Weights of a small transformer language model.
Size: 10 layers, 8 heads of 32, vocabulary 4096.
Architecture: RMSNorm before each block, rotary positions, no biases in attention or MLP, tied embeddings.
Each number is 128 + 32 x the weight over the matrix's rms, rounded and kept within 0 to 255. Layers, rows and columns count from 0. Numbers have three digits each.

# o: layer 5 attention output (transposed), 256x256, rms 0.184, rows 127, columns 0-255
# q: layer 5 attention query, 256x256, rms 0.156, rows 128-132, columns 0-255
# k: layer 5 attention key, 256x256, rms 0.168, rows 128-132, columns 0-255
o127:139093100170088129114142088097131176097186129178154178147119132136094180105111123196148099110139161110142100112158142156143096136134129135159117122147144148167141048154161101116100148191170194118096078144143131142152142085113116139129091146170103099135133080111115124119139134124151162210179114164131143092061058106116158122118126169129135167106106088113090188128142151125146132097158142133079082064102165140171106093145087163143145172105113131096176141134133160124124153076143100178117062116133116117114157139086144101124146123137103143164148117125093132185076169140114124143129094155112121068069170126139104133132128103128103075154150178137154132115165124112145138049128184126111178129122148117123204143125118151131092142063127100118157101147132151103111133114141144
q128:115090106141218109140080171138150160102093155117112101109154140097104129176110180181129153112104187138133115072130128111114159127091105080086088119064157157126117107122166147127122136135147136113110154146190096112137140120140115172158061133116156109120109099098163127135064117165124095096153082111108077156207171126113117128126158143145125170132100159143150074139101167190198129134141090133135154151090094122091161195105153157166116112140119137135104123105202142136159164148119143141102137139132118117073118141134117041150140129159050123076084160046122175115097141121082111156131177151122183073118114186101095160088093088177120163149104129148141174093127168108099123157201104140132090114099184154096122156140129162122126100127085149156157145160112112096132067164198138
k128:180142189116138141168127132096129110156115137139174107135163162117131113121104184119156118094114155169181138092084125110125135144092133140140146124065127173117043157137120193127116143152116116127111138134156138128147129110111086135133091106159148135159102118151137168136126104130109152098138096130136146098132158101118091130135126156166125191114136170132116125136156104160139172137152121117135144137148105102110147141097146141170170084132144129148159075123157142102123133135088138139065126144072096086102147158091120133112125117137114119073096140097122162132107095150157079121116155117137135122112143161094094155116103120110120143157130109136184119154144130084115067113142092121110113158101104125122144088124123094116103103133151072138158128153092113102098130148160116
q129:099176129110082171142128092111106114170145117135151142151117139160142113095133114132106119137170112108129137137136158132126094113150156145148154153164125110109105152142112087124125123100120123171147095125093154117122145109139149136094166126155125137121147170112107149102183121129127137135113162156148147141096080112158173122142113151107147103123129114140134143119153102098095107126102124100147099124156159114117129093141096101072136141131123100090145172133064120140099120119124103110118133139157100153144110133137158169150148115077138147145150093200078130111162116129123132084099086125110123155114164109134143092118146139092135091118111124111114091133141098129112125103067129112107150157140065106144117110120118072120151151115133184161115106105128120124096134137085142
k129:145134135146134133146152119090124134139126124153146095135163129142113141128105145145126118133121160140129118114129121134105133144090142128159155120087130154132077130135140160102105150145134128083115117133150120117157113116115094128132085140124135120132108132126119153118128149134141138095115118132128136104120155105135117144115123144135127180111110157123113138158124115136133122116153145146132162123133130122112141138121135133140149098153139131119158114132131147131114151157095131163102140129100095102110147140117126148119113128135103103093119121120109121129137105137138098116099125122141159103098117133108113121111129107090130139139116119115119122131123118119112097109105101122140147136109109096112120119135115102138133129130113139127164127133100103127145140130130124
q130:117104115138189102150083118087115165153076154123098167100143145099129151136139156172124150078180196118167155103161131129064163144121150062122060142060175172109110145120139121158100106078079128083154114085203141098191159160090083154076058118101134105131130112120153124127104072151101074056150123066126118137109156102120109163159155155111117140202050178136118157104102139124163118111189135129088178150125140153135163162112116161142124113179115136058113058105131129139118128180153102084108109132123066146138128174142144091102175101117082087102109130065086153141144108106112081123045177130178152100147125185070142109150151113123119113141099106139153120107152142100090096130147079102101126146090118095072064140198086163141135139125079121085147103123077080131129095203190158
k130:125147099103114105120131107097149142101141090102141091155104150122104133149141124101126136132120153132125159131100118102143109135126104129117110109122132138144113127171112173153105162137139168123115166151121113154106163095153114134129152128126132131109094114113124151154111139122112111132147103109114123136160117157121141127122139149158158123114140119143127124144110127147134140116136132150157141133113115113110140122114158111141110099113128090139138151137167085143151146136140142126134117143123144139107150134119129139138092096124135132120105161124174145126086143152145145136170121116116135109128125132139119130118104160136123119149120155161134166114116133109129146122165132122130121139149112101126120134129074152117128140092160115137134130116105150136139134132147110
q131:183102140139146092139156176133149091062090138123137150121145113142099118170138131124194148130112137108089107150153093135169153160171102136121095119142113154159110106107138129132146170148129128060132129132107125105152113147137120148123094087103108185145097095138168157157111119137155148135123132142121161136122142122103111111118113120150118133130100111108126122133120103160139083123114108161126127098143117145135116127143134133101141119127142122113083134099128139125158119169131139132126142130133134134099147125093089166169118136133133086105097164105176145164107154123118137157077127124122129144142106104112107121128134150116139157150136134122130099148119080136078080154172132157147104102126174146092149160134133160148154143108098088135134110134136108090149122102146140
k131:142182183132114103184122123088072159112137181123139167137153156150118107098179131124134092089160135107163105094092126109127143138115173156122115147060166156095169103123144119160181137094097138168120097152204163119140152129112130130111128121116133152110126120112125165131145094125077084101129145127166150153117120134123142131119167148173108121120152156141140146063175166181101185162164108122159110128135123095115144132106084098137140127119122122154177116116120108088160136117128174056082101148112100087099154133103185083155157118140098154106093122140139177130120105127159172145063119120145105153119172135066102168160094096176124166158091104152162097124158123111084103097112088112150109178119157088099157119123116132103139107126111096141138124121156109105098091122125119
q132:125157133136138127104142103090154077157145150161103179125174155117143124129104164136064115159132143074145140131173143143095131112130122109152147156172143087104081151154157129134061165154118057134141104128124115140142141131095092142106142119119143138083117137150111145127154132135115152081094174129134094125123110147159123144130093121129102164180096143130093087141102092129102127106111114136139158145130166131136192111157135089109177124172114139122161163166115101135113143144117130126091120104103104093130155117152169123111120161127142131131122138123063124103126099145130155126114127129148175140111122154152137093103154137104112107086126172122121156166126166145109149137094130120127128131113069107154079125150113100121140103119132150134124121094097072145150118110108152
k132:108155140106079143184095140155122094150114162159149132110142117157177133152134098139143126125146153121120109120100135106088112088086080090142126143092103105124139136162115160105147092115100134112128114130164097113112094144122089150171104133165147141173085110084134112144111163150126132123107088106141133128088182113154132142120084088111151199092107143143114152141141111116153163137174120129074130160108141156172174151119174155122082133151160189126184110166158164116113134131099142132129133105076103099108130194111143161065136156184074074129160137131104128157122099123138140123120153172153146133095118119179117114144122079114100113114106090111094093120091147135126110115115116124099180113126152124151135118097105138154115143147128163107095139156104108149113161162157174